{
  "num_hidden_layers": 13,
  "hidden_size": 256,
  "num_attention_heads": 8,
  "num_key_value_heads": 8,
  "head_dim": 32,
  "intermediate_size": 1024,
  "vocab_size": 2048,
  "hidden_act": "squared_relu",
  "norm": "rmsnorm",
  "norm_place": "pre",
  "norm_eps": 1e-06,
  "positions": "rope",
  "rope_theta": 10000.0,
  "rope_fraction": 0.25,
  "qk_norm": true,
  "attn_scale": 0.263,
  "bias": "none",
  "tie_word_embeddings": false,
  "parallel_block": false,
  "extras": ["local attention windows", "paired heads", "gated attention", "exclusive self-attention", "capped logits"],
  "init": "normal",
  "init_std_qkv": 0.0289,
  "init_std_o": 0.0,
  "init_std_up": 0.0289,
  "init_std_down": 0.0,
  "optimizer": "muon_variant",
  "learning_rate": 0.0105,
  "beta1": 0.95,
  "weight_decay": 0.0078,
  "lr_head": 0.00486,
  "max_grad_norm": 1.0,
  "warmup_steps": 34,
  "schedule": "wsd",
  "decay_fraction": 0.732,
  "decay_shape": "linear",
  "final_lr_fraction": 0.05,
  "batch_tokens": [32768, 65536, 98304],
  "max_seq_len": 1024,
  "doc_mask": true,
  "train_tokens": 728700000,
  "max_steps": 11880,
  "dataset": "wikipedia_en"
}
Each number is 500 + 40 x the weight over its row's rms, rounded and kept within 0 to 999. Layers, rows and columns count from 0. Numbers have three digits each. The size before them is the row's rms in percent of the matrix's.

# down: layer 10 MLP down (transposed), 1024x256, rms 0.152, rows 956-1008, columns 0-127
# up: layer 10 MLP up, 1024x256, rms 0.301, rows 957-1008, columns 0-127
down956 097:469449568483512448488475480496543535514484470477505412543515437586443453439502504419509487471518542515440472463487503469480475552448525441555445559454523426533496459569470533453481506464523560492534475510456507479452519511556519471467558515471513522565570453420521509475511438499561494492478505516529506470540463505463545474415456532514533457416517476415476484438504485508508539492520
up957 109:457502435493577494517513500471512506507567503487515573454441457522532450451521511487575589525534539541563478478453572506423556480546544522521458553449458484514437474538499454428621481525489482503505482509465524531476492508525476495465500570504472485477584498498476501556503448497481482475524547452457556536451485484499513498508516476444542463538521495506562503467515460425506520441512
down957 117:456516602549496491480488500440522534461544541438483494547466492475476414487524539494493552576469471552462450572458436531444439501471558555475498470495524467483489436551485470526539462549487568498495484463518454481550432482484522528451503512482461523527483468513483478477470486567519513495475514504492554528562501545558540506453568494498541493514540460475509500466532516498484546467510
up958 109:479498459510455480426520543498549461537475459459444517432471421505526462521464480523556515529529457472511481516445512517452477532568524414479486506539470533545492480547564541570487500534509492493553481490555507546404440534494488531470495475484498591518541468428519555490486419466502502450485520432552490573485446484566561448511455501464533566515506542465430564505511482527476581542563
down958 094:497508496494507488472486429484552464434525537581541457532498495521448405520534433545514480504463529518520511489516514461500523546436491467483433494417489491498511558500486516501492422467538507509512534487488536400529463475510456447500427521495493635533459511470524472578558482549495511467504507532519492523461447572513499491533523568592581549483437572473487516546566548530451511472464
up959 102:484450465481481519491490504515587513508566555534489558469476534507507543436526487530519526479526556534470498540537364521525425576469448509445424468564520496541480505473525498586489462486520496509517542519487508522483438506549514499482451532521566471477450549487463460546481511525475503374509519513500548529476531542447495527463556514464483555465454487546449517420455583492541511572533
down959 101:499521498535498442486511459434470540548518469490465485517455395518487509516498455499524515475520481523480512567543526449469469535475458537479483495512538523469471495521534512544502503538530476502468549452422527552531432486580484505413486521478554492453506536521475419558511471463498464576533488527462518487444412494505571539470504584545558523472431551473567485500494558536534492515502
up960 105:545511455490525502451550510488492511522534463524531452420538538520540492495468485486456524466519465467482439478506433614456510481537558495436451487473470522508563539487492518517549495524547474541473526514474418369449574469423435491476513453442486490580473457477409409491448522581502481514509499550480516564554479562498454523458537518520533476447503591521520475507493488481497532533532
down960 105:483523429490508534526547531500483458418517547547509474490540495532553457528586467526526519570478498528484538449498507507422497492502501558493511429512494469397525528448480487489541516546506479475491374504500414497473498451579563509432516497490450542486485494519462617485443529519467502505528511405482495542465460530480478543428489499484492493457479434500593477482493538459569521504580
up961 100:491457477478494483583485554452522528489461492480469494422467477449526525477516484529542510476471541485520496482495403532487412498469513562472500451503547448558393509491396524445508528540440560486526512529509512471491532438419546555493495449488512569431484518550481508436518469547569570534500540575521488470479519591544486516456521525514498520476518476536497531530494481565419552434519
down961 100:473547497490493539516486420543475515506535515433486510482522444525516526532445536475473547489447547510553553461451450400451519493488515448430513451471535472486489493485409513543417570409539510467492593461463530501485495554493528497485547437578475545484515456472516520443523493529564538524510506471511515475532508508542544503468452473514543551497563561533468494559488480432518528468497
up962 117:523427465481572495502537494570485505502481523514480587546485437391510492347465498521507517492498489473498484456508493506484504547469431536483413479504475523476518400438515460583535557492535493438494552481393458467520521515550554429499529484492436495565487506529498569542514504476515528481569542530492509436537528478517403478503530520457539492493481502513515507494511490455532574536479
down962 091:506533555495502527559503542502481437519502579548476485517512503492550468545530499475464602507490522550567495463523540488453587523553438508484441454528511458489474515456521417541482440518501535579575502606480520476490473436488489511557523517514560524385500543520449544451505521482443550478541495465437517503550453476562506550510515523427515481460519472521484481445425471423552572492500
up963 093:512464440540577465548537503479505482590521453551444434559492526503516529447471460468552475444492592498524455544507528559486464522477438530500457544525436456519494455526528593446533522449506474434474485474443461525562524459533421521467436445502521506402488398443426454480524497466468513490513523412511458508501481472502528480480483508523505448499536467550506509495560535550480564476480
down963 119:485461469471499490523484406480532470579543537467451476541524553510617481536543495493533505539519536453522502496516529440471438471459505488498487518411506490572557431487517539505477410453460495500488507507483502392543500530423491491554493533523443485486567539527497433484477499456571506498526493549521486535514577515579498487426517543473464450472468483532515467469415533479470514466538
up964 080:527500475535481511494498506476563454490489526556527517459501460524476488462547525541505560621540537451475463531518477449433482571474502574526522514428484501568492570470536515482505534475486509448534450532521550485488575490560533481522511548602515450515519447528504504529506464484521585477559471534520523502510538564407536538489496473489530448506543507519552491520565395533462472563545
down964 107:495467480498527487465519478428542469496514559488439525449487500469523551492493514489492533504527437543440521535559464472520439512501484433553737496518465419513552474489510465469482493489542471520496405467460470501490483537452503504580515487527517503497512490508460536485500470489496474518535526427501471534568483557500504475510478490517512548473572484480523581440463440505510420564524
up965 115:512530514413477425448450490513470535506462453550525519499574497515468596578483450489442492534606467463480517455566518515514521560504525507568545472480558454486519483512466525533463491505466410531501452514487524514482451537453519501463472490423473449475491475458483487547413488494446514481501552484428407509526568522459601513488528522433491498495506557459503453473506534494414430515486
down965 102:493547433374514500461477485513506541482513522471498465501491453481431486463489482487473441491562486558571575455494477489445567508586496519545505461511493510474462517512474493517501578495526532526516512465460557588427434492510464460466472512517442542574498441534518504564531451532574516447529571551498518451549495364529556527429473487445510413548505549582498486487497503468498483538505
up966 095:473508514487485525532453515463507506567513500492518479448496501456531510529449527404495466461523471519537535536532500433525537508562471444536470433468532463557489455532480457465476506564445477517496503556512508516502467531514478503424485605447464461514556506527483515528464505449483390471481419520524522459535454568537474428430449444586525484467510512492561541549450487467479454421562
down966 096:407488537561492452520477471508541513499506479519475559579463509469453473500513464521493570549432536551514476580414530482459538517539502454567530442491508517433506518540534447443475502473436448608453565506501455503468497528511504497482544508507509482536523519476534526463498462488434441486543526519546503453500501522516538489495526475521497482415472455547521496514513493462600442536477
up967 105:519499472414535476476496495500485543586500520487553443503500553586563457537503486409465546536513446487492480523444516503481519457477565366522478542514454494524534534505459472527500502554517491512523502477503405510518516415435498592444575470555555505563501518527548504531529452530485486566483473477466513494585467516465534451524488509451564494488469489537520462463549557524505495536539
down967 096:514519565519554520465526513486581514516398539526446438600546437459533513484459526506573527500470451523505452535474430449522539534597521573456502572513494474536522441497461546519546544517530436532518599374499522513513463467483486493540481506451468505509525517480532510497472504564469449462576538496478551519547511472486566477495556473463529541509534477481494538490564537466505547496524
up968 098:535410561482497521549492474476438503471508461508505480505447545618446560510471423518525436503475443498514520526464441448476519497498568453504515471529526485583452518474474514508559419516444493534479506484520469536453499529530514509505471475520491521546449459479474472498520521435483499603539545494560463559516456453494550474494465468485488610510519511495499576448511495484481513472443
down968 090:556506552519534560497441526458437536494474498628529511543451522530520527546522531536465518483458475532507501435490521503541494458445518571445462449476484490515558476463492433551547531471503567503510504499626505512483501459438534486534541502561413509525481513563473434527509525448440492508500419480493508445477535470551542511569458567501439534545461460452566537506498517530528560521425
up969 093:467554447523470489486542436488530500557428500498497488535471513588481501578546485555541525587480518572505495514451506521482515468458493468484467500511489449556551475562460465529518481516568517488518472537442509491517531403501439491545465495531504462554482463440518478535500472463556517497499477471563523557474579540485570504490477486444501484549524439489533516470494547409423528512540
down969 103:419500512662500488424533474490474462485485571522491463510535469495573542451587592504558439568515507544465469518480506460500506522542468475510575519524501540579501496499539457494535491503496431478489489510439516513580426519445437512486520495450524528523475474534485484507471462484518420529546543573511427496467510597426581495474522508507460561476453524461485523526544442498477445455463
up970 094:453527491485508486535563483499489504474457475475501506384518523552451444491480487539490532518539509479583432485519491516535465449490466577486464436535501474570550494467496450484553508396532502482515506486473522491523480463484502483457549519507533479474560517471470506575472406551524507585526449522522455544560517505480522548534473410388469516560477532474484563507459475447527627514532
down970 109:417588497623543510560540440513422467567480516535481540513470555545525487495479498507496504450439499508534497460509482521510419445511485543511493510557517541394490513435523477571508580477477450424475489493522484469569454486510555545487497461443534550493560491526441552519483441513483466474487454526544560446438494467535506462536516506545476570541515484536466511508527512440510526536508
up971 107:515544473495445449454528499494496497515564541505600413419522541536491525511485468448533456486523503499513555482535510523500481553541499513514544501556492520493505553488502565482481524498480483509460479519506575508463516548560515458584510530393461462420472432457546502448473465489471542434500536438445462491474453492493532557458490440522525454451515464433468489463489559559502467484446
down971 101:588477535502552491479447453458537512577524422510546518504458549497449488514520520476516553433502494447493516462586489496447559535437478511523522471511408522414573467439484496474456486492511531608406516460508479452434435482509525496518481478517474512456498502435520558459435525565474563479473509472529514538500467467493516501503511487536511492597491508439477516408539488505452538445481
up972 112:417517497481485445454516485506514502488460512531550471542545497505422538519474510414515507476546436546497532531472460546535478518488574487491522486454528502541450465476557450450497458484432471502479599592490543465466568491476550376468500527495449448427516501437483481595524487550501555514549590516432515494575460486455523493528498481571494541493513575504524529526542466493438421518477
down972 105:453503563468452478582433547487507493425482516474491467477481410589500444510534450436519483557568468522542517531484493536461493494565521542469547603470458503553516537433435426541552514538484467493547506505508510555484465506437500443493497425523451489478539490486515469596540525522499514509490454525486487486583508475526500485593493511423502490502464503492505463413461494497546501491585
up973 093:475442443476623462497472438522450570524561573522532533533580498517462545553489459513474461401468521504491509501518531486500513530468482565547469449462473571544527459535513490523472467454450511515521544490519473535503524432501532477491462458454480431418524446504500408447471500524457471464509521524471428443535524520495504561468499562473503513544505488457525476489534447516547445552512
down973 096:519429542565516578496546466562549498472497449455447515440518471489507506516547429528499481503540537417545492475555540440537440554544497479542467489455467495522422462480500462546478469496510473537497547440476547495572530503445511582469517500475543539485522539448508510526568480518545433501464498409466486494466481541552481469490508536519503608527571578522472502495476464419522534508490
up974 079:445535429517467471450545490444403506459448573493479445520467484518490551543448464439453522556516502449461510479467487514444449453476546505433450525521544487538466492492516444522488550450575529466472465473442504444521466504495543481507461485559549468519548470532537536524413504559593412493538559588484493514442506590464501534486573462509502513580476515481577464520512447445491499460504
down974 104:446465542581506512516570443476542435467548494487469480508500467475494532454528473525496477508476545557576472469504456516472520546427554531492522421609519490464547501480423511426480493573557504543426482546565524501548470498508478493465501464499526507520461527496515519508463519605520454468505436529507531488487545554542487505542580543476445423545387543523531540489455459482481434424488
up975 110:496554499468460486454484551484548614508447518491525423549518396528511459547514589511519552459500497530493484485482560529489475549442521481488495505569565454560502450469466493551535565514512507540459445598496513508471521536515536503504480572547489477537403517469504436531454433447473536522500567477503491464523454602566540462470473520478509519395493480485546507460548593461473502527555
down975 095:526554523527453453483484459499584465377469490501512492508517457525449514532410405514500458511476496524536541399465476565496497500457506434459496503504537498476537473470470515481529440472550495500490462528418492509531505517480503496451542552531455460468519510461480548483511505504529514510505514464517529502530472519597518420524406457516534542494500457528546533464501437488534490516404
up976 099:479409445472535497483469607480536522539481528503510501512595434498460478494517576507533498490568573507450488533503503478444426565521569493443504531465529516469435485497499474579492513560461588479535471506471461516451452495516523534478506477523510445477528453544465417424552460482506490600520490543584474484527485514505497509485552526551468564495519474490478506484535464612501561544543
down976 097:473522510485509463467472468452438487517465425468454530454545436476491493451511472498485494497520499456502510511507482448439509547486521416408448484512363538442519495491479490506474506545506560477555537579526428497499490473469490567438498481492489533521448486512508490543524419476450480561583504494503540490433561490479446587485574461517478507508496486479483498441474443481479425520579
up977 091:469493505470481480455467482538528487511522450522518516526548569527464570499480558433563507476521505478522439496527479560546444560530511451488491494592565481577464511499447479556455543486523525464468432448467430568483578479563501511535539453484501459454467462547552496445497471499468509492576522456561505405511522509534482518508536434459490551534560523555481469510537518462512528475526
down977 101:546578466504456549499474420470461497517462466472521508486504455494440456462451555503571497483502424482488537481450540448519481507510486507446494571543477499474496478473559490441461505462491527501577430554505511460535501457486490529517588495592489474481513432491501477485508555533523451538448486505485561398453524523511442521531476518483565525552563526542473513476562540469444459518523
up978 096:582532468503503513475449525442483508562504539537528561491492505507522495538501499508551525510439459543661546539443462546547413504536439487452499559536499479521504535497536519435553520441462474531544435520472479520471548549513485537499503462485466480508490488475558535453481505450514498483485415473550469506531532459494495494499461473436465399500510519499532496489517504463507500544496
down978 094:526554471583559505455520502468477523492524533427491502610515574435497601516556464538570450518514554529520455577481490479541536543576516579546482461483465483473481513490460506480447466520559522446470548538462552484551538500540454485485542477558524510516489517486554516500518487499527468524449505458492564430489477515526481477517433567508533463560477399544538516466483495512552463495466
up979 083:529488422482510568533508536500501466529539560461464454497491491521424554516476536534526465431505539506562443506485507442473491517504506454570418494558518511525542446510488429495565529554543443531442424573434490543494423454492568510524464538601512434436461482523457506562473461518527512471466521458469436501560542562450380551431541545538458470520538458524540516443516477468457475461490
down979 097:450529488581481415440557425507586462501497484513431495508521534560482505498471507556494571569500399528504439538485508498523440517533502560556491459495477523473540541481438604533532539561472523476460436461494542502615516506508503473455487557530531465495460489550487576509517455560501445531482435456452525516491468565475517522494532509472457501479516494541562531486491423506412545454476
up980 100:489396411447507504496511476470476516490559555492555507509516432551472472495512485445529474455541480509520498454502475463433457543510540544476480542544522519520501473475437532477455522505577444514475502536501527487517463500441464519512438514528514536544469521433472554480478437513439464560549515461539448505582477499465463518407518542530437442548521531481498467460498551464493483438493
down980 103:517543544475482527494497471529453499603474498547499529549502489510557568502483469559586532504526545482536504471504516495537552499418561472564496452544489520459519538444461478491521513445496494540446446499599417531551442472537490517386499502494492499489465508393481514507552437526494461538545481366513495470554468490491486437537505507538467508536428457538528496446506434535484491573482
up981 095:506473438456521561461535571448539476440530539525508552504431501591539559489541480478469513485496551491528459534473446433476517487452522539533492543528469488518515417462467504466569419529518493543491448451475463472512544403518457534503516464470587493523486511513491510509499484508531494484492488504523489428517502521490440491455520514432466530460504513526482468507417567524417510547479
down981 092:454524396498535510504538522446475485518439521524508536470470511562549468487524565531574492497536486538474454479528399486494524522514453530526546528458532509512467559486494495506443478477524468476506485564599493496491450462465497488465486488546487499478477500579493454512521508471556503467472549506528477566492471513496548475456475490471541434493557406498527501457564524443508497527476
up982 099:533492508434457495539443525496472489487494531477485497480511514485529473554486533486450570540553484489443485426540506583580459459481474483539492417488551566421502490512456594529506483468432478519499419450557558485477423436512528489399576507526518397553462496501485463499494469465563539514463518574527509442481534499538369512474467578471547474481513532484505551495479519526523498503497
down982 119:578518483485499537440577566444499471484495567520559458468533463527514508480452558502512481621439478492439522468496461495547555512524585432496529508492524467434567517553540537483451488480544457450530519480516485502540512463456503534494548519490504516486543622541495430538573523500475514505521526566503474522478500472554519530471540465494527502474490632484498506495500434528496598581527
up983 104:466563461401520490484488478558442469478478531469451531531502472507506474517507504477471445480454426491503454500473496460512474448494547570439496537544524530478465559413494545469547480543532513535522552442558463484399532526460442514492545518537546518509544493565521505565466491555489542505517477475512481500516485497560463573490485464498421521535481538480523474577489418527492491507512
down983 096:528534532451478578495444481572530571522531541487521466524503488526559502533621561506464499449520448495521555487610548507475477528460442528510508501460464536460501451541548449454488543469411485489535466482486560500425534523499503506566530511416445592502505542462529505530484525484467532525442483470424473461539507567506489526490443468572475498648485533526514479495517505449513489514526
up984 102:526460516401561404475507519500522483564546458564451453522524546539487485484465501474497491481554459550509424492420500535482511462514534470519494509437558503585450491536494515492462514484541470532502515510535477452519521458544511520582530533516506530557515547458551469529533510390463532467508436529461456512497466572510493481514470435460474414476552496487512415472436462392506429519528
down984 095:524551547566502454514532522472467546528459503522530491534498445438565422510562480490587508475533469554560488469495524508511485467503434440497568475392533534506528489544530504564468533506500538489405505489477425526514541486572454411545443498469557535562558597509526474486542465528472510404477519534489445506461510534492483447537555558479462526543487558503500523425473490480472472468553
up985 094:486442458457515508518504554503448535510485491564520505513515527547503435421545513445478498538535479477528471546538446550557425475484529443454478503556499450559495556574505496459573499437459552504499525477526546447491505454509470464518563443494517557454488489476437447442497565457523493527455597470566542470468565483437483488523587499514458484522513508510446528524544569476542510451537
down985 097:598562526512580493479433565499549497494541450408445491510514454529527522546559482532535485519489500515467537510546557452537480439541537488535535509509534538580567518520507471467502456515569448470540438570523526495548473527518505467447487481519474458526450457420487483578496512550533530501503490529496493494513511508503513451503567533528502556464498507481490501556490452522510471529479
up986 106:528577476532424498545521552512489507425479543435503490463493561500509541478524462533486475486530510530498536502524517621450498501463505500459460465471494462519489451547487484441459394481459485573544632574500540504488506471547506461499470442551510474552468501519496516507506526499527556498481503522469569471520500595507501539536530558523511530420454537607510515507495468483509418522490
down986 096:499526478498447495494470497530478520445510416449515461547533514555492485463467466544519386595404447517518550579534540461427512499461519501479488546556532514460482569503468546523536490459492532541478518416516428405534498554550568487533470479492471511449467510540569482471519541544470404472559503486506531508489459421482476509497508557489464501541468478468487506472474533598493488513503
up987 098:467487451508548513555543468512529537468510498490560559486495500510477495542551512538548553538436523434423406498535489557539515507489448525512442484511548523534482504454514474556499555510517459499509480516476482522506478505482554548444496491586628503561500466575462472529460559540571498500490487487496495577516530529475517471392569444552567402483609490516507502449539501511495517497439
down987 099:487474464523448507516574428485540476444510527559447474458514483527434416524492531583504524571537474497482522517511599492541528444469543476461472512495423513510615438539468442477458503488449482500448448461468539483503569518499558483535513466522517542577466497444507467448501493507539432491463470481521553453505558512519461548528475492560535539533506441449519503487488577498500468472422
up988 106:507441498506517509468500425523414531431531458512457512482525470512554538504462492457526453509536512585499518578599473508431465557553455488520455576473467521501474556481456538554542521395550512524530444520485543521501503465516532510500457466513477513501494496551538498425441544473470540557442516580521497490445554517473531464488525494455481456517444485519489482529523517476506478500504
down988 101:506558553560534509490547542558498462515454599500469490594386490452520507453492538478512520493460512513507521434429493519432461529459567437482481536481419513490531521563471429511422460415536461493511496482516502475519471473558467473553504533571545527552538538483465519500539446480429535468523534496546441551431481505490524554462501462469447515568482480443457537495456522499508479441480
up989 085:569450529568432391462399379560470378438432710492508472530463544450456499536457466495458498504507512460482444493512439498483495525506478511483447516464471422448542506557453540557522495515530450534517438474469507462587440435507495508462495468536556500533554503468481425481510503502450472441438514436456533455467477515486536492497510490524479476487535502500492569542513535500454424487526
down989 097:495623556584424561546504471473605430478419559490510493467529431469494490505581442516482476499495534444510485469495452455441555446523498487448612552555445491493514543535498566564500523470450510480470500514482483501575514518438530484521502462521536482512496532526520436464517518490533505522532482465498440475535475442561513501487539503505449539440513481481435469519523501471524497486556
up990 115:499447502525530475542540583568513459484503456499453537516450461553498538482610493552513471528480538518532539489529468534521501484484497529487516556474477505530491513526544469572513503554488543545516522576464436457511513498455526521579510490598475454528501537487480440456507508543449570514448508425527577537534497507536498456475518438433475483543579523407506504487513548488472514573567
down990 096:514547476485526498481411442531449529483523467453480565491507451492538535511535539475535486530484501622573482578496443453480562477490532529474500543533513469438495499444463461498497506486553513539505508483455491521475460511503447493526474465531522484489513547512553483505471478527531472514483538542496524529441484485458454479539513603511480546555529447473510489552447571475561451548514
up991 100:519476456501513563503509539548498471522543466456489486547427501483499515549492464481457501434544491564465536541490477518562488492454533509512492553465535525488376506524521512533469390556539507534387508446605490489519514529540410526502476505508450547418413575465460508510521512517523580516398480517514545444441436472524548490488507512488430431546471469504458495484493537485509529524510
down991 102:446513506463514546519473552521473458563608502439589515531533520487482520476526460478504533520452425580450549428502503528443464418514548550535491519543485498456519539460539491562479547468499496508487533471535496466555557478511539490537429419567500515500481461542518460536516542518448546495473491494557535409511497523577523541497490562518454491479510531493460455540477491527511499380528
up992 095:476492445520511523473443473511523448492509529451480523497586521504398485413503536481547476496551542482551489485485464476511404485496509518566496570519501537450540478543481538515505512551498452523516473588553495468478541502445525558513431469538525455534490501534543452488475519492441522532530463556511521458598439490440410438479554487464466498496524476539477454510576465485466523534458
down992 105:545524553550513468511514509458498498486495467484513498484479563456510498512445439486470473549539528498486503499535547486489557498588550464479490527492505532470492545483543558528569498426499472523501544543528535550484479477445523441515563456497454483447515522472459478386427514480484497571485518489517484478483478464510508465416542468525432561532475454479475558433459481525471488464502
up993 098:489486537465493454524487598450478466449526509517539558521492505443526506446463534521509499466466488507515435564512409466525525521553535514518435450447573466528506553529510535552532436493529456510502503504535471527513537471474503522499481529491435527513499554457565533484435559451562468464566442436492444499572494508518518532546547491438525490511449537520465467474500563540539460514469
down993 091:473539571469480499533474516490514539520492478498520511553501460548552506467564572535422521506520539491484420500510484524488511519560535578581487397518519479493559506511443513488502536553500480502455447546555485490458495532509531608498483536524585500562473515450552514477488527443536510530478449505498464482461420569496495433453511521573539571448500526562500479484551516567498509482555
up994 099:480540447547535526506531414498483576459519569458456465532612444516529509579490420520529492489544487566485441463462544503451508573525422534467455545471513567499516565441500502551473531520544511551506515465507483495539496553610545517435492549481475467520454495491467517534488457492510522573486489427450452474562572493507497488502530558480536423560485561486502469439524533507495489500505
down994 097:439442550492503482507499495521579561467521479526470423492513507516529565516551450515467492530525537483529509534502507478541458490501478493385409439501561464491461445482485539487480571531560529501538474505481495450530512556479450497429487499419551550536497569496445455475454551519509549495503525548420466496519515465570512436492518482469529483508448492577462531505502458450520463526486
up995 119:510526426440538486571532511474541431484468500596553494528512515529480540425458496521484440493547503503461489449485475498556499489556494477477464478539452501547439491484521478544532439460528482491475533507528405562482526473616507443499484439488506415516527504531549505472514533519443464448484531505524522513516477544505445416507420456497517505482573480457515481480451573520532549510488
down995 099:485523523459535480516441486485546545528474477514461461544531524484496513504524417574477432513530430595474524525551485540522493445467484511536396468446567516496613495527491523515483506573490450534495550571461546525454590507543546482488550530531473553476523475521533508500581464493462494441513511475484507566463481460529522414443585466472580542567471445454497505484448456521509557491506
up996 115:474470521560552539494502535566501531515530532498488457463451538509473424486517480422522497516489488530567524558523514488547444480470550489499465494505463475524554551562420558465516612505490461551559494483469441505481505448545462527477570580451530417522527528530513542450453593538445533443470510521488593499524473522462521474405441418506567576472544560559495466491479428464534508516520
down996 089:507468472462539574425516508546512437533481451504448490526530431511522383471516457523520431515496496562489501494421495515436495522512506537558530525490528462485465470518469495468569434500503527507559543527509531493510508503474499467482504481530527473570479494521544510491463575533499535499445445522443364540470546496472555528476470539432497550541515527525472520530537574549431454526517
up997 082:517526480516450505514476535548512498520471495487470481497495524525539492479507505483531508458461484525496503522520482502445414505411517581408483470578570487455505504465490508574548457480512508502492534520492401558454496563503489571505596516455453446522536491437409496466503460556560491474488489577476561490469544552550503541504506531453419442524519557517543407477469511536489518448510
down997 112:462450521628518511535489516426511491534541442567425586548479493566521505475487424536534550551496549522510488490506455512481437572520507503526525447526489515422461503445488506456422498562586476523517453467454556436516525456499475498427528502510542550536463456524588595444550523556485508517484442521458512513511519497513521544407501485473459521532507483486478540567471495438462500538503
up998 103:485429467502465542570487536501463441486463472550501557482490568519507444477489423529499493460453496502519506463449504523524547483431412554510448520502532513497416486462544487518493514474455488497459508498503453435495560524494550512525526467525529468523488525612505529487526409399465512456401500515512551532503514500500527559519422459475502538574512511439488460526542557437487491520555
down998 102:450538502459460476542428525505442451533557460536573520455486437491492470555532499456465537555567569581496494484516420547446503506565487589494430477515531474476541488498537464515450522487500576573505497456499499490528488525500505451538505491504547511448515531475490523491547568465535537473517561459442552454512569469541554532535514452435500531470506468525447509523467543455495516536481
up999 105:548418487470465467477545583450475538533488550468454414540555546510445466461534434524531499507449570502559506494450515543549512476520455571539485454503453566551484439482499552485468506478472534533498452543521482502512410470503435496516496490507490551514458497477417548503556462524580432448538582533578464563452517503463464501486518520441522496506494501386505573513491506576454475489495
down999 086:512464535520488576513415541534543474412496514499512460546518477452442459556461526500509474543519616447529484505485504493534481506487567497484545507507526514473494489616598484425458487493502520483470487585489468482522516518497521527476477488450514567460490600544524480511422540564483570482537502586480509541492495522538495402547478460581496457505505475524542453537429503554505494526492
up1000 098:488522435486563521437492513515514516528492500576473495527528466486512482568510428558503550531412511470487512523551532482433451530474535448443466545532498534540517514558478497570531486514521461475572591489460492519531546547548446519521472567509453501551434529515450411549530458493514550551500510500496474509574513481468540512498490497459444594513499493504586481471461506431512519421430
down1000 095:490525478484549485479566464436498519560521472470543420529565459585530420459500539515539472526484507538481510494516516506498530495384492528467473571540480524556474501515544562466491512503483480525440518436507521472453540492505513497502513523459524530495481493468482451513525516543566559466585475521634497573472433532491492492468582543493443526528492508519460472461457494502528554535505
up1001 099:525535481549438401501520497514523480530494510514482511469475487508466496564442497592526474508465514499466483552522555579484503445556498565518510499491533534526412436468494529490534493470465435465536510550553460487497524526571451537481557565513507451480429478457486483513490506494474563509475532500517509507503441451479530508547502556437490457453501508479511550445543449483517477540468
down1001 089:514472529512507543486573559469452461502509494522482516481484471626467529510504474422484503504490503485525508479482507489527520494498536561492489522550451447480480538476472579512484520507521532561433528496489554491503462459483489460471532569424438543524464427495486475528529478517467481417570560509478443564454475454563527491623508486505529498466460514510451488441527438488460516540445
up1002 094:509489492555447487503506558522566483553586533538536525488513555514541520548467583477523508388557473509485440581575491505498528518484505461496472514468486454545453488548491482527457511573488483544547460467508551559470445499514506471448529474531484500552515452555479478447535519488532443492485450520493451570460466506435506522455520497503498508498531489577528560467529529516501553440504
down1002 101:517514466464564503489473480502455526432470471496454465499586544439496447482517543443523446543531553479530487537537457427436500514474489519453657537560469453500457489606541461457444464500529525538487571526544536468571503461462478536523545485585541513492439501545494507553466537545519505519519469470499503401440430481476548462535473528474519476483441506499545573534437534415508462543554
up1003 104:489451510522567490508471557440555545459534495564498412469513571469464529450503495458509418514480511511455488573508503523510539500480546487520497506534448490531494521542429571500465515525474525526572452485450457484512568522562529525466550478540577477559467502489499517497494518436381554524481531495533477490501540539523489567452432507479497521467493594535582437483475472502462457480461
down1003 102:456480507476521541521442428536475494527597487446563418504549451508519465452473527479506453469528492491523468458493527490448494447524521502484448500461494463563512519477492565587450436471437514502429554556458486467510409500549575531541531506558561445474523483516528521468515477508524496554472452529552460505527505479490461571548463442559534559516547453495415505440404494546492545540554
up1004 091:499469439446456516480507509480450470452509472518525420490458474476521592482509586425466457522597419530520534507517477445506504512468522547521488491540484461493508460472518474496456543503544472528547496522535502469485524443463571620525549561506484531478544445485480536547509531494493559556541524514390499559526598530474441495536546526486448484522561473493506508527425546502470474474514
down1004 110:488522547568596541578578438498362491597523507476535496477471515483547499486511468449541493489594484520465537504481540476525571546567534530527484527506453456533480496500469446450493535446487496471485497492484458503575568453495526519473496454502547464545453492482471514457505545524450506459547544426536489510518459494571459460487499483525474456525516487524532482524471526542541542452544
up1005 103:480493521501503445503588496605470520472513463497539458478529615540458545512486492506509476456541442477486509532552425499518492514556427556545473546552476528531465467507467503560490531443459516538505492466466504500529460510494505487564534551430481473470463485471470485450507538535541456481446571401504500504485477556497599486455531492529502489564519480537479470467559481495469547437512
down1005 100:554519516555504533466473497476504489552497458521472561536520462559530529587522514467545523500440480565493478516493489455582529546455474448555477552510491545540419442461503518533491535471500466532440483532498520531533565502498451556516561570523470477524488448476512465511489537470496563536463499525431467527547500515504446550529475478542570465503510505521549448537478493465462583427548
up1006 095:457443494415491442520610503503448498461518501527476454506493516485395449463490501469490487502470592559558502516453492509514503571469532497524490502532501510504516499525448465573494454595525501483478468572560493452508524564426487485451441444531446510463486437490498589548547514475428474501495483583406511434483500440478449529451444542504504536502551526390452506542515490536507501493507
down1006 100:488550497454517493463610496527484495518455480522462460463520563486572561460453535487477397479488454514494469486470500438531522519425593476534461470502486453551549533521526467515523550529471542451548506470481465521414567437419521535475482601542553449568486487458512521506508548568600449484483542500498552548482435485526480447520447466528526520569511481480461483490511507459498502502554
up1007 116:521520505436523506569486541499455484517494533483453476531564506509480421495501455526435536520471488518515490507456511425468521548500507574485500529518549558519502528540471431528442465504561509489480536524550528574457449470541462528438456580445470436616504508504495514415561491564441474565492450551475559492467543506482474553514534472495537531491497555533410406493507475484503478543446
down1007 097:527541497525492497502432509534504432569467476518524474472540511558523508488453502525513481487470492515491496506540506487495482478499513479496426401518444504459515490470535488475528500587513445527500532530541484501448540538516439507572468496521460450538493485471538466503552442501494531487490488508558513459472481546531489505552460469491545518511459485434535555548529607492476493534520
up1008 102:476421444493458478520543566487497452422490461489500461472408524485516496440531561454505492531499506462559496475526490440456441442471498484448498469482534480463584525538582502548473514515497438504530514496501461528432468509457536545553475545455481498546525505465473522525530380491485548465506427491416541541509472516566485446516495482472518498532523487521472511512525490510498594458421
down1008 097:460548591497402437525502474455499490516532531494476509532495534491481578522502508515507554570600480509447581461515420505517499453522510546413564484470487453480551520502488476413495577543455452515440436536497484482509475529529479502512541531514516493474466472498510516483468530474467449535396497483456509473453517503555460475508504481510472418521466473560534475463531533507435523474556